Weights of a small GPT-style language model, trained from scratch on English Wikipedia.
Training: 838M tokens, 6393 steps.
Each number is 50 + 12 x the weight over its row's rms, rounded and kept within 0 to 99. Layers, rows and columns count from 0. The size before them is the row's rms in percent of the matrix's.

# k: layer 8 attention key, 640x640, rms 0.0767, rows 184-219, columns 32-63
# q: layer 8 attention query, 640x640, rms 0.0773, rows 185-220, columns 32-63
# v: layer 8 attention value, 640x640, rms 0.0871, rows 128-191, columns 32-63
# o: layer 8 attention output (transposed), 640x640, rms 0.0858, rows 128-191, columns 32-63
k184 118:53 36 44 41 46 32 63 42 45 60 54 49 51 28 44 51 58 42 55 61 46 59 42 41 51 31 54 60 50 58 58 58
q185 119:39 38 44 63 46 57 48 65 70 52 47 72 67 53 43 51 45 62 27 57 59 47 60 46 56 56 52 40 47 39 46 43
k185 118:47 36 53 66 42 51 41 43 66 62 46 86 28 71 41 57 37 53 57 44 54 47 32 51 56 66 47 48 45 59 54 35
q186 115:48 67 46 49 44 61 49 55 34 48 53 47 49 40 51 54 64 34 76 52 55 46 77 59 52 43 70 53 68 55 37 32
k186 112:29 71 65 48 34 69 60 53 67 35 50 34 60 57 42 43 56 34 63 38 59 46 65 42 44 45 66 41 73 52 59 51
q187 114:60 45 34 46 67 54 40 40 65 49 44 41 34 46 52 53 52 59 52 43 60 56 45 57 34 74 48 37 52 55 48 47
k187 118:35 60 35 69 37 51 74 44 56 54 56 70 43 38 43 34 63 44 30 52 70 61 40 29 52 47 34 56 25 60 51 56
q188 118:26 45 54 73 72 48 47 34 40 56 39 64 48 82 48 46 27 84 56 53 60 66 41 72 55 51 44 63 34 59 47 30
k188 120:36 43 64 46 41 66 67 40 51 43 45 43 42 70 51 46 56 64 60 68 47 50 82 58 51 06 49 74 42 60 74 54
q189 113:34 46 62 52 47 32 57 59 57 59 47 39 52 42 43 25 59 57 49 49 49 26 49 45 49 60 55 52 53 58 56 33
k189 118:70 41 49 60 51 58 26 63 47 48 47 41 60 72 50 57 53 41 57 47 21 40 47 37 70 36 54 48 60 61 40 46
q190 120:51 40 57 51 59 68 69 50 62 50 47 42 42 34 53 42 44 27 57 46 50 36 41 52 53 29 47 54 40 74 31 65
k190 114:29 14 44 50 41 56 47 30 60 44 51 53 37 42 55 37 34 42 40 46 55 49 75 56 51 54 27 79 51 63 42 65
q191 116:33 71 46 33 54 49 46 49 40 39 29 47 37 53 54 37 48 34 42 38 60 35 50 50 68 42 35 61 25 41 46 67
k191 115:39 64 64 41 49 43 55 34 40 35 31 58 40 59 52 30 46 28 30 50 66 39 58 29 50 45 48 64 19 44 52 45
v128 114:37 56 45 58 47 55 33 48 52 44 42 41 45 56 68 42 36 39 53 46 32 50 43 51 32 58 39 71 55 46 30 38
o128 120:68 51 58 43 45 51 47 69 29 47 49 45 42 54 46 53 57 48 55 42 47 42 51 37 31 42 49 63 34 51 61 29
v129 116:30 44 60 54 66 57 20 41 42 34 68 58 68 19 29 40 50 59 51 51 49 44 63 50 29 61 49 42 64 33 51 43
o129 121:53 59 31 82 57 40 36 49 45 65 34 38 52 37 60 43 53 55 42 42 52 56 48 50 57 40 48 35 43 60 51 13
v130 122:45 50 57 83 69 44 89 47 54 50 59 35 34 54 54 51 56 39 56 63 32 56 52 49 61 60 56 42 68 59 28 62
o130 125:57 53 40 49 70 45 57 56 41 38 52 49 50 69 56 48 64 43 32 49 37 76 35 53 47 40 40 59 32 28 34 49
v131 120:61 66 60 65 49 78 63 45 27 46 56 63 34 54 57 47 58 53 37 56 63 51 53 52 25 42 56 26 68 60 72 67
o131 127:43 45 52 38 39 41 54 53 32 45 64 62 59 46 61 33 29 31 48 23 53 42 58 53 47 44 58 59 39 72 45 54
v132 113:53 55 48 65 51 51 78 24 44 42 60 49 46 55 48 57 47 44 58 46 54 58 46 51 81 33 48 58 42 60 43 48
o132 121:73 55 40 47 70 40 31 49 44 19 36 54 62 50 46 44 48 56 66 38 28 39 50 16 60 42 64 62 52 47 45 41
v133 118:36 55 38 49 41 44 46 49 48 67 63 53 48 51 51 59 72 39 44 67 49 45 38 54 56 70 47 49 46 49 49 40
o133 121:32 54 52 44 29 73 34 56 42 39 46 26 32 72 50 71 46 69 30 59 58 78 67 48 50 48 45 58 55 45 78 60
v134 116:35 29 63 44 50 53 54 41 62 61 41 40 35 42 39 62 47 53 46 48 36 30 48 61 53 70 40 48 72 55 34 70
o134 118:50 62 34 50 60 36 50 70 55 43 58 41 44 38 59 66 46 42 34 43 73 60 52 54 50 64 35 49 61 66 66 61
v135 112:70 55 18 71 84 42 55 82 49 52 75 66 45 63 39 42 52 67 54 48 64 39 61 32 40 55 61 49 21 52 59 51
o135 114:69 48 47 29 60 25 37 52 31 26 56 53 51 50 34 51 48 64 74 39 41 45 62 58 57 29 74 41 44 27 29 56
v136 109:58 69 51 37 68 77 42 65 75 64 65 51 58 39 43 42 39 23 38 57 49 48 51 36 41 36 42 21 41 31 43 71
o136 116:48 51 71 56 71 35 28 43 72 39 55 32 52 57 61 59 60 30 64 52 72 45 41 51 43 46 41 57 40 66 09 56
v137 115:53 28 54 41 39 42 55 53 29 54 49 66 40 54 55 49 50 49 46 66 44 58 73 34 47 69 48 49 41 53 32 38
o137 119:49 58 55 40 46 32 70 36 76 46 41 56 61 37 33 52 41 33 43 36 52 49 39 40 63 73 41 44 46 63 37 55
v138 114:60 37 47 48 41 61 62 60 65 58 57 45 32 77 62 42 43 56 57 39 59 54 37 54 44 31 36 60 44 45 47 44
o138 118:27 46 77 61 51 44 57 27 55 40 50 51 66 51 39 47 51 38 63 56 58 47 70 54 42 34 47 44 39 62 49 66
v139 116:29 56 49 42 48 60 51 43 25 60 53 67 41 61 67 34 49 52 48 55 39 39 46 58 59 49 18 61 63 66 45 56
o139 122:45 56 46 42 62 39 49 54 37 53 47 51 47 30 29 37 32 54 51 61 60 58 52 32 55 79 49 24 50 53 37 39
v140 115:13 60 63 52 55 65 30 55 56 56 48 52 38 63 49 49 58 40 67 60 46 80 66 53 34 48 42 50 61 37 42 46
o140 116:49 46 76 68 40 67 51 46 47 35 63 35 57 61 52 46 44 57 43 58 45 38 36 52 42 37 33 48 35 42 60 46
v141 117:35 54 59 42 58 31 64 64 23 81 48 51 61 42 56 58 69 41 62 63 60 61 49 42 34 48 38 66 47 57 61 55
o141 125:33 35 18 45 49 34 52 62 34 46 69 35 46 49 48 58 56 47 37 45 47 41 46 59 54 38 43 56 46 36 52 56
v142 114:51 21 60 34 45 29 46 51 36 41 34 52 50 52 41 57 43 47 48 66 51 49 39 66 57 51 68 61 35 61 53 59
o142 116:51 45 56 32 23 46 59 63 62 73 48 70 53 50 70 49 55 66 64 58 77 61 38 60 47 44 43 64 46 53 55 53
v143 116:66 70 47 53 54 39 53 50 57 70 38 44 54 67 39 49 57 50 46 52 36 42 55 49 39 39 46 41 31 53 64 39
o143 107:46 47 48 57 64 49 47 48 33 54 46 51 33 47 26 74 71 55 54 50 27 48 63 36 45 33 56 65 48 51 54 36
v144 116:53 66 43 59 59 60 48 35 64 54 54 71 62 56 42 51 62 35 53 41 51 39 34 57 54 52 35 54 53 50 65 45
o144 121:42 42 31 53 42 49 66 49 47 50 57 35 41 54 61 52 46 53 44 46 47 33 59 55 29 50 86 58 45 46 59 72
v145 114:64 35 28 72 53 49 30 56 57 54 51 74 54 65 55 50 49 56 55 41 50 52 35 52 44 73 54 59 27 39 50 62
o145 115:66 72 56 54 39 71 51 58 40 34 55 53 49 25 51 51 59 40 63 51 28 54 91 62 70 70 57 62 38 49 65 44
v146 107:56 38 64 45 41 67 57 38 34 67 37 46 45 51 53 49 65 62 34 55 41 71 28 25 59 39 52 49 43 65 53 39
o146 114:46 38 43 47 50 45 62 69 75 18 46 57 41 60 47 44 44 46 54 49 35 48 45 53 57 69 55 58 44 53 58 46
v147 116:48 63 24 36 42 47 61 50 47 66 44 40 41 52 59 21 39 56 43 62 36 46 39 35 27 36 36 70 49 45 42 39
o147 120:57 50 39 24 42 56 72 46 22 32 57 71 36 46 48 51 37 46 46 67 51 41 58 56 64 62 46 48 42 67 15 41
v148 115:32 44 64 40 53 49 18 36 62 70 28 61 52 23 42 51 51 51 47 59 40 40 42 36 42 50 55 55 43 55 52 41
o148 119:67 36 54 35 50 52 54 40 52 52 46 58 64 34 44 63 53 49 38 44 65 31 33 55 51 47 45 42 35 56 32 43
v149 117:40 49 42 32 53 42 62 33 41 62 52 31 83 49 51 47 44 53 40 35 50 70 56 44 49 64 48 65 30 46 51 58
o149 123:39 29 39 38 15 49 35 40 71 75 62 47 66 38 50 67 33 41 35 57 32 49 49 56 28 45 31 54 36 39 34 63
v150 113:35 26 64 61 51 66 15 61 56 34 45 57 70 44 31 50 61 32 54 44 49 67 68 52 70 37 51 43 43 45 54 50
o150 117:45 54 65 60 39 43 45 55 39 74 57 58 71 41 24 65 34 51 59 59 62 43 51 52 56 55 44 45 66 66 38 58
v151 110:55 37 59 49 56 43 63 52 59 66 57 56 42 46 64 53 38 33 57 58 43 37 68 31 41 81 65 48 64 44 29 61
o151 115:56 43 39 35 62 43 48 89 34 33 47 46 26 23 63 74 50 51 61 52 50 44 56 36 42 68 78 38 60 39 47 33
v152 117:53 40 45 41 51 65 36 38 46 49 58 43 31 64 65 54 22 70 41 44 48 76 51 57 62 45 58 45 40 42 60 36
o152 122:72 33 52 42 70 49 48 63 62 54 54 46 40 71 64 59 60 47 24 77 56 48 46 56 69 49 40 71 42 59 68 24
v153 120:45 61 27 61 63 50 36 73 40 48 53 54 66 48 64 33 44 61 55 43 55 41 44 38 53 46 68 65 47 52 49 42
o153 122:48 64 70 54 44 33 28 36 55 48 72 64 44 41 48 39 60 49 70 47 42 53 37 49 31 46 54 46 48 59 47 63
v154 124:65 56 47 41 43 50 51 61 53 45 48 60 76 49 37 48 21 54 62 54 45 40 51 53 33 54 36 38 67 40 52 59
o154 125:53 73 48 61 60 46 46 81 59 61 41 53 48 61 51 46 56 43 34 46 54 48 69 60 68 30 30 53 52 33 40 47
v155 123:31 41 52 67 64 43 70 37 65 55 50 50 22 45 55 41 39 37 68 61 65 35 50 65 22 51 64 28 37 45 52 74
o155 133:53 62 41 49 39 30 53 56 32 41 40 56 44 65 37 44 58 40 38 56 69 67 61 49 38 72 68 39 52 50 56 55
v156 114:49 72 29 41 58 64 64 37 60 39 54 58 53 49 53 44 48 46 45 40 58 47 59 53 65 54 56 63 54 67 53 60
o156 117:36 61 43 45 83 71 45 32 33 50 31 36 25 50 62 68 41 52 35 44 37 58 67 64 51 64 72 62 34 69 46 61
v157 117:30 43 49 64 39 36 47 58 59 42 68 48 63 51 51 60 33 21 50 48 60 45 44 59 49 63 59 51 56 64 61 62
o157 130:62 71 45 68 57 66 43 63 44 48 42 66 45 62 36 49 48 54 54 67 39 47 57 57 54 50 50 40 29 61 33 34
v158 114:73 46 36 71 31 54 56 68 54 51 28 46 48 45 65 42 41 60 58 54 62 34 43 39 38 51 52 51 44 50 69 47
o158 115:61 52 58 50 55 50 50 26 65 42 61 39 52 38 57 50 28 55 46 39 41 55 53 54 69 49 34 61 46 50 38 52
v159 127:49 50 38 51 74 60 40 36 60 67 48 52 63 35 61 44 59 49 50 44 36 55 38 53 29 56 39 55 67 25 43 58
o159 130:65 44 40 46 68 67 60 45 56 49 68 49 54 50 60 53 56 56 55 53 82 54 50 42 50 42 32 15 59 38 34 65
v160 111:79 37 49 45 81 51 27 84 34 54 46 34 51 47 48 37 46 59 60 45 44 51 57 53 55 46 51 41 36 70 54 41
o160 117:40 50 46 56 50 24 28 57 34 46 47 49 54 66 42 37 52 44 49 54 62 68 66 37 55 56 60 55 64 74 56 51
v161 109:68 56 62 57 54 58 71 51 44 57 46 44 38 44 59 58 40 56 59 38 65 39 50 63 47 57 51 62 56 63 52 46
o161 115:75 43 70 28 46 30 50 44 54 41 71 59 45 71 53 43 40 46 44 49 36 35 54 42 72 35 57 51 50 22 46 39
v162 116:58 56 48 50 27 35 47 60 44 51 55 59 44 43 52 31 47 50 42 63 73 60 39 46 56 47 30 40 29 51 52 74
o162 119:51 33 57 54 59 42 33 33 47 45 48 45 49 21 47 37 46 58 47 60 51 52 58 52 64 45 45 57 60 47 48 41
v163 112:52 57 62 37 48 51 58 60 36 62 76 28 39 67 54 70 24 76 49 69 43 55 49 57 51 38 39 31 51 66 57 48
o163 109:67 53 54 48 55 53 47 51 39 55 61 43 32 73 62 50 57 63 52 52 28 58 32 51 41 66 45 67 44 61 54 47
v164 125:64 44 46 46 56 46 44 53 65 54 51 46 61 71 67 62 55 63 47 37 77 51 52 62 37 36 50 38 67 45 39 71
o164 130:56 63 68 57 70 47 48 62 39 47 57 64 34 55 56 58 38 53 55 52 64 54 68 64 58 49 45 34 47 50 38 30
v165 118:45 78 69 48 56 61 60 32 48 51 57 41 53 55 37 69 51 50 52 25 52 40 23 60 67 49 75 48 24 58 53 54
o165 124:26 56 33 50 38 56 52 49 36 63 44 41 39 41 44 22 48 67 53 40 38 58 49 50 56 53 59 50 45 29 48 74
v166 107:79 38 36 38 60 87 50 56 50 68 47 53 58 50 44 64 68 31 67 27 65 49 76 60 49 43 64 54 23 65 40 57
o166 114:58 64 60 67 39 52 40 53 51 50 17 56 39 59 63 72 55 56 65 63 29 53 55 63 71 50 50 56 57 74 50 66
v167 116:76 29 57 57 38 48 59 57 24 52 37 46 53 79 49 43 54 50 52 50 56 46 27 47 32 53 32 53 32 39 53 52
o167 122:46 60 72 43 55 53 46 68 45 74 58 50 23 59 36 26 42 54 30 68 42 57 51 58 38 54 54 37 62 51 32 47
v168 112:30 32 28 44 71 58 32 20 40 33 46 46 52 52 43 54 43 52 50 29 68 54 64 63 39 38 64 42 44 65 50 47
o168 121:39 49 38 69 52 70 51 39 27 56 39 54 31 84 65 40 52 45 33 56 57 65 39 53 34 53 71 53 59 27 70 36
v169 118:45 56 44 51 21 65 34 38 48 63 63 35 45 57 36 45 39 39 65 52 30 63 44 46 41 69 24 34 24 41 48 61
o169 122:48 42 66 45 43 66 45 70 50 60 46 59 50 51 69 42 32 50 32 54 45 51 57 46 59 44 39 58 54 70 53 47
v170 110:57 21 37 46 54 39 55 47 42 32 25 37 54 46 63 56 69 40 24 73 31 50 50 43 57 57 45 54 72 69 40 49
o170 118:63 37 71 32 49 27 37 69 51 60 57 46 60 72 71 61 59 47 73 60 56 59 58 55 45 53 51 55 54 51 28 44
v171 117:32 54 77 59 63 53 15 47 56 47 60 46 64 47 66 41 18 31 60 54 50 48 47 68 54 61 31 45 47 72 51 51
o171 123:64 72 19 69 45 56 42 59 60 57 57 45 70 65 56 53 50 58 47 69 42 30 48 64 65 56 53 55 46 46 32 46
v172 115:60 59 42 40 65 38 62 56 38 51 46 55 67 62 60 38 66 53 53 33 53 40 38 68 58 36 53 44 44 50 44 45
o172 122:35 31 32 44 80 25 53 51 60 67 35 45 63 79 30 39 46 55 58 51 52 44 49 39 44 39 62 60 36 57 44 55
v173 115:48 36 55 26 42 57 77 37 55 61 53 75 56 30 30 54 54 61 73 50 47 52 50 62 44 57 54 62 43 58 39 47
o173 120:39 59 36 28 47 45 57 31 47 36 47 66 67 35 45 44 58 39 54 34 48 46 58 60 60 52 49 44 55 63 58 35
v174 111:62 46 52 46 45 59 37 59 57 55 53 52 58 45 53 69 60 42 54 49 40 44 39 48 48 53 58 30 54 50 58 54
o174 116:60 54 83 41 34 38 28 66 38 75 51 44 62 60 45 52 46 55 60 60 42 53 72 55 53 62 46 42 55 72 72 55
v175 109:36 32 20 37 66 67 50 47 49 46 52 43 52 52 50 67 65 61 54 35 62 68 47 57 66 50 39 43 33 43 43 53
o175 114:38 40 53 58 35 75 62 44 56 48 35 64 48 54 44 69 46 30 46 51 45 51 49 43 70 45 36 44 59 40 70 49
v176 109:40 80 38 49 41 19 56 43 58 39 38 32 60 45 49 26 54 75 61 53 49 58 59 56 23 61 28 44 22 45 50 56
o176 119:58 42 56 65 37 44 54 24 32 44 53 54 63 44 43 50 38 46 61 43 29 49 38 46 20 47 40 47 53 50 40 44
v177 109:37 58 49 58 57 44 76 47 32 71 30 58 52 52 39 47 61 45 50 37 44 43 75 56 43 81 43 53 46 48 58 46
o177 116:44 59 37 36 33 50 70 54 50 52 32 63 39 38 45 28 53 68 31 36 59 37 50 35 40 48 54 49 58 54 18 54
v178 118:55 60 77 84 38 46 62 43 55 55 69 62 27 82 56 46 55 57 45 56 21 44 22 42 63 64 66 53 39 77 55 44
o178 123:54 36 60 39 46 44 52 45 62 42 64 61 34 45 35 63 55 54 57 59 30 38 53 36 44 45 61 45 55 66 58 66
v179 125:46 37 56 44 50 53 49 61 73 68 55 46 28 42 57 43 52 75 63 46 57 64 48 30 33 36 61 48 43 57 42 51
o179 130:48 24 63 38 79 49 40 63 62 70 33 56 62 46 58 44 47 50 53 46 53 40 49 72 48 40 31 79 19 42 53 52
v180 114:50 53 54 40 51 53 66 60 56 52 50 41 37 70 84 46 54 15 32 56 67 54 80 44 45 66 41 65 42 45 45 49
o180 114:36 64 49 48 34 55 68 61 55 71 33 38 54 42 63 50 26 50 47 61 43 42 44 65 45 38 55 52 53 47 12 50
v181 121:60 46 68 40 32 55 50 55 35 57 66 46 17 39 37 58 43 75 57 25 53 53 34 54 58 40 50 73 54 56 56 58
o181 128:46 29 77 57 51 42 57 43 64 64 38 37 59 59 40 55 70 39 44 34 47 26 39 58 76 35 58 63 58 46 71 53
v182 118:65 45 56 52 47 49 38 33 44 45 67 54 46 42 47 47 50 51 62 67 60 57 63 76 49 53 60 37 41 49 50 36
o182 123:70 44 52 43 51 59 37 50 52 40 61 58 48 44 63 23 57 63 48 79 46 73 53 55 58 56 37 57 48 50 48 51
v183 119:43 20 54 63 51 48 44 58 48 82 39 57 62 53 40 52 72 53 52 34 36 42 46 32 54 45 33 55 42 43 49 40
o183 121:60 44 34 44 67 44 48 46 56 66 60 46 53 66 61 45 43 39 34 39 54 43 28 85 40 37 44 40 21 31 65 64
v184 110:49 53 48 61 60 43 51 53 71 54 63 41 60 30 36 57 68 62 55 47 42 34 46 34 33 41 56 29 33 66 50 60
o184 115:41 48 37 52 63 50 28 56 61 48 48 50 41 63 69 53 39 52 48 34 52 46 47 47 59 60 64 33 33 56 52 51
v185 118:60 45 66 60 43 66 43 49 42 55 59 50 60 43 34 63 67 50 57 45 39 45 55 55 20 44 51 64 43 41 50 39
o185 125:58 28 29 44 42 55 66 55 64 41 70 42 28 55 55 52 43 63 41 62 71 61 55 51 63 51 44 49 42 43 46 42
v186 111:59 34 41 33 52 53 34 36 56 35 43 30 57 54 46 55 53 28 64 44 25 47 69 45 50 39 55 36 41 65 54 39
o186 114:68 58 53 68 27 51 41 29 36 56 50 51 72 61 39 57 43 54 64 40 50 63 18 52 43 47 37 53 53 68 44 45
v187 122:55 54 58 41 42 44 41 42 41 47 50 33 38 59 48 53 47 59 53 48 53 41 48 74 49 51 38 27 51 48 60 51
o187 126:39 26 59 44 44 52 44 47 46 66 57 63 73 40 62 78 48 63 53 41 59 47 35 34 54 42 23 53 55 58 25 70
v188 121:52 44 45 46 83 59 58 38 45 68 53 44 47 53 41 45 58 41 55 51 56 56 81 57 57 60 59 53 56 49 63 42
o188 129:40 60 19 54 40 39 29 26 60 34 57 58 37 45 49 39 34 56 56 40 40 42 52 38 51 52 49 44 46 59 45 48
v189 117:51 50 33 43 42 38 37 46 57 41 53 28 75 73 65 42 68 47 52 59 57 33 39 51 55 66 55 47 12 53 16 58
o189 120:45 45 38 37 62 21 38 53 57 58 65 62 67 63 37 56 40 65 56 66 36 43 57 52 49 54 69 76 58 50 60 73
v190 119:69 70 54 57 62 57 49 32 46 25 51 44 52 45 36 40 37 39 69 50 59 52 52 49 72 14 54 39 65 52 63 52
o190 121:40 62 56 52 76 48 58 24 66 48 44 46 43 55 64 52 50 47 59 50 73 36 55 44 64 49 36 43 68 49 61 44
v191 114:61 67 64 42 60 48 59 43 57 49 38 57 57 75 44 43 51 55 45 52 66 73 50 37 49 45 53 41 55 45 60 56
o191 122:71 61 64 58 69 63 55 25 41 54 41 56 47 39 34 53 64 53 62 38 30 64 67 48 53 51 43 62 66 59 26 43
q192 098:48 31 28 54 57 46 35 60 29 50 60 74 38 65 48 59 53 60 48 32 44 32 53 68 61 48 51 55 28 37 56 56
k192 073:27 57 56 58 58 47 56 55 57 49 59 67 62 41 47 50 50 57 48 70 70 50 55 34 55 51 41 69 51 39 50 28
q193 079:41 56 63 63 41 37 56 58 54 30 57 41 51 38 41 56 57 30 50 66 55 53 41 49 31 49 56 42 50 63 51 47
k193 083:35 36 51 51 37 50 42 55 38 37 41 18 50 50 23 49 49 41 59 45 50 51 49 53 49 42 32 39 39 78 63 37
q194 096:49 36 43 62 44 50 47 79 29 78 46 58 30 47 45 24 68 42 50 44 56 61 62 48 70 51 51 59 50 40 72 57
k194 086:51 52 42 57 65 49 45 48 61 56 44 40 41 54 42 71 67 46 37 56 66 36 60 53 57 34 47 47 40 44 34 65
q195 098:51 58 43 39 32 52 46 56 51 36 60 50 62 44 55 39 50 55 50 56 53 36 22 38 55 54 57 38 49 78 47 60
k195 081:25 65 43 52 51 48 53 57 51 44 46 47 64 37 57 63 48 43 44 49 79 34 52 44 32 45 58 45 51 45 53 36
q196 093:40 33 50 47 47 42 61 48 32 26 54 35 70 60 35 53 55 64 54 64 46 49 23 47 30 49 62 48 52 49 36 38
k196 092:74 59 44 49 53 19 64 68 57 35 48 45 54 57 25 58 44 72 50 48 44 44 31 20 41 56 61 26 41 42 69 49
q197 101:64 26 47 74 63 70 33 41 43 65 30 41 30 41 42 49 50 43 47 34 57 55 65 54 48 43 36 46 56 36 69 67
k197 086:57 55 69 54 54 41 39 56 31 74 44 50 44 62 31 38 35 43 39 34 36 53 34 54 61 43 34 42 34 46 57 60
q198 103:47 49 41 49 53 55 59 38 45 56 41 38 39 48 64 54 53 61 59 52 43 46 53 43 42 45 60 83 54 48 59 53
k198 099:46 36 63 47 66 51 24 54 52 30 55 46 39 47 51 40 57 57 35 70 33 51 39 26 69 62 48 51 52 60 50 50
q199 090:55 46 59 71 57 33 56 45 63 51 56 49 43 58 47 59 49 57 64 48 55 53 42 52 32 30 45 59 61 83 67 42
k199 093:58 55 61 40 39 52 70 73 56 46 37 52 54 46 45 44 58 49 38 65 51 39 51 48 42 31 53 42 70 62 72 30
q200 094:51 66 55 59 73 51 51 55 31 58 44 58 46 40 52 44 57 55 52 59 42 64 57 50 60 52 64 44 45 48 63 52
k200 094:67 65 28 78 40 55 51 31 38 31 51 41 44 47 58 51 36 48 55 46 52 57 57 54 33 64 56 31 48 62 59 39
q201 088:20 46 33 36 37 55 34 57 49 50 41 56 41 67 48 41 67 46 37 53 47 51 44 54 54 58 44 47 45 60 44 43
k201 090:35 58 49 59 53 37 25 40 35 41 47 63 59 57 53 41 45 50 41 25 50 52 50 53 50 47 38 73 62 61 48 63
q202 093:57 48 43 44 48 50 51 50 62 58 33 57 46 51 42 55 76 70 33 65 68 51 63 45 50 60 67 65 48 48 50 56
k202 094:57 67 25 53 36 59 25 56 64 49 27 64 45 58 68 40 64 57 52 50 56 48 57 55 71 56 54 55 48 69 63 28
q203 095:51 37 42 31 35 59 43 54 34 57 57 43 41 39 43 54 70 46 48 79 37 48 53 52 54 49 46 59 63 33 46 51
k203 101:37 34 57 36 62 50 43 55 30 61 79 50 50 65 60 56 60 53 64 61 35 39 44 65 55 46 26 51 36 53 46 55
q204 100:57 62 63 44 44 71 48 49 44 50 58 56 19 62 46 44 47 40 51 42 54 54 45 55 49 51 69 57 44 53 49 69
k204 104:35 55 50 48 46 57 55 40 70 58 56 61 33 34 50 54 58 21 49 66 67 54 48 67 44 50 50 58 53 45 54 56
q205 103:50 50 46 54 55 54 36 49 44 64 74 43 52 60 35 06 45 56 56 52 50 52 65 53 51 23 56 56 32 46 54 61
k205 104:46 22 53 59 51 58 47 45 55 77 72 43 44 78 53 13 51 28 64 63 74 58 55 69 36 11 56 57 30 45 40 55
q206 101:68 46 66 43 52 37 53 41 41 50 52 49 58 62 60 59 48 62 63 48 65 59 54 47 35 36 47 79 57 49 48 33
k206 106:71 54 55 44 47 63 65 64 52 37 56 40 57 65 63 68 53 61 51 50 63 62 43 43 29 38 52 33 50 52 64 35
q207 099:42 43 48 57 52 56 59 65 67 42 52 43 44 67 38 39 57 62 35 39 54 50 53 70 45 38 63 28 70 49 48 38
k207 104:49 25 49 46 47 34 51 55 50 65 40 80 40 51 54 36 51 49 61 54 50 39 57 70 36 33 59 59 42 44 48 55
q208 109:82 64 53 32 40 56 60 58 23 60 44 61 66 62 75 68 29 37 48 65 60 33 50 64 66 55 56 42 60 48 55 59
k208 085:41 55 46 63 73 50 38 48 42 63 32 59 26 75 52 45 32 40 51 59 45 51 26 67 53 38 46 65 38 48 31 43
q209 095:32 48 50 44 44 55 66 46 64 52 64 59 44 30 54 39 60 58 49 45 47 59 46 27 34 34 56 55 27 62 29 50
k209 082:45 48 52 48 39 28 53 54 47 56 50 42 37 40 59 51 35 63 47 49 38 41 42 44 33 31 60 52 69 50 54 60
q210 098:46 27 37 55 56 48 37 40 45 70 55 77 40 48 56 58 61 41 59 50 52 42 67 61 57 48 39 68 37 27 58 38
k210 086:35 35 50 53 59 53 16 41 46 58 34 67 49 60 45 38 62 40 72 61 67 59 46 69 57 45 41 65 63 38 43 36
q211 092:50 46 43 64 48 54 48 33 48 60 62 74 35 69 61 51 52 45 43 54 65 75 75 55 70 35 43 57 66 45 53 59
k211 089:61 37 56 58 59 44 45 38 35 33 45 51 38 53 69 63 40 34 41 47 70 42 59 72 53 68 64 62 32 29 35 58
q212 086:67 52 59 48 32 43 48 63 54 47 59 61 54 49 64 49 57 34 43 71 39 40 27 46 52 68 64 40 67 58 19 67
k212 082:41 42 71 56 46 39 45 50 39 59 43 56 45 46 40 65 62 35 49 77 65 47 34 51 48 75 57 56 67 33 44 49
q213 091:38 36 62 48 65 67 51 52 65 62 31 48 57 48 57 57 60 49 33 38 41 40 38 56 30 38 44 58 45 44 60 22
k213 102:52 70 52 52 50 32 45 51 58 47 54 44 77 69 56 49 44 47 50 44 39 62 44 31 35 50 46 48 55 53 54 39
q214 088:54 31 39 37 54 64 35 42 50 54 67 53 56 45 38 34 64 44 51 47 62 43 46 62 44 46 52 28 63 36 56 55
k214 093:47 59 63 35 44 62 43 49 43 51 58 70 45 43 47 28 62 32 33 35 44 45 36 49 71 64 31 59 58 29 64 73
q215 091:38 51 49 65 49 45 45 49 59 73 44 25 58 25 51 66 53 65 38 53 42 61 25 55 43 52 63 38 61 50 42 32
k215 090:55 69 68 72 51 32 51 50 49 70 49 35 49 62 26 60 49 57 41 53 51 54 52 63 61 34 55 66 48 42 62 54
q216 091:49 65 48 57 49 53 58 49 56 35 58 55 80 66 63 45 39 56 33 38 57 52 48 28 53 42 46 53 38 63 42 56
k216 094:42 50 55 60 53 63 49 27 48 34 19 62 74 46 51 50 58 64 51 40 64 53 52 39 40 56 46 66 63 63 54 40
q217 086:46 64 54 41 37 34 53 58 27 31 66 50 57 78 58 49 42 42 43 36 67 13 43 43 64 53 52 41 52 35 50 64
k217 083:48 44 67 66 47 43 46 32 40 41 72 40 43 42 66 51 40 46 51 31 74 48 71 53 52 39 60 48 53 52 41 52
q218 096:47 44 47 46 58 32 41 34 43 65 60 45 62 70 36 39 73 43 57 69 29 63 55 61 44 52 51 46 59 46 75 51
k218 102:62 51 72 54 39 51 43 36 66 33 66 55 51 41 47 42 58 65 63 62 37 59 64 57 32 42 51 47 70 37 66 49
q219 100:37 31 49 74 41 75 60 50 62 55 38 47 49 52 50 40 51 64 42 55 34 45 47 54 41 61 78 72 50 42 48 62
k219 105:26 44 26 52 42 57 40 53 61 53 55 60 60 58 43 62 41 55 43 73 57 52 49 41 43 31 64 55 43 56 44 24
q220 109:42 62 45 46 50 34 70 53 49 38 52 70 39 34 40 60 48 55 45 45 55 50 43 38 30 46 63 60 46 64 46 47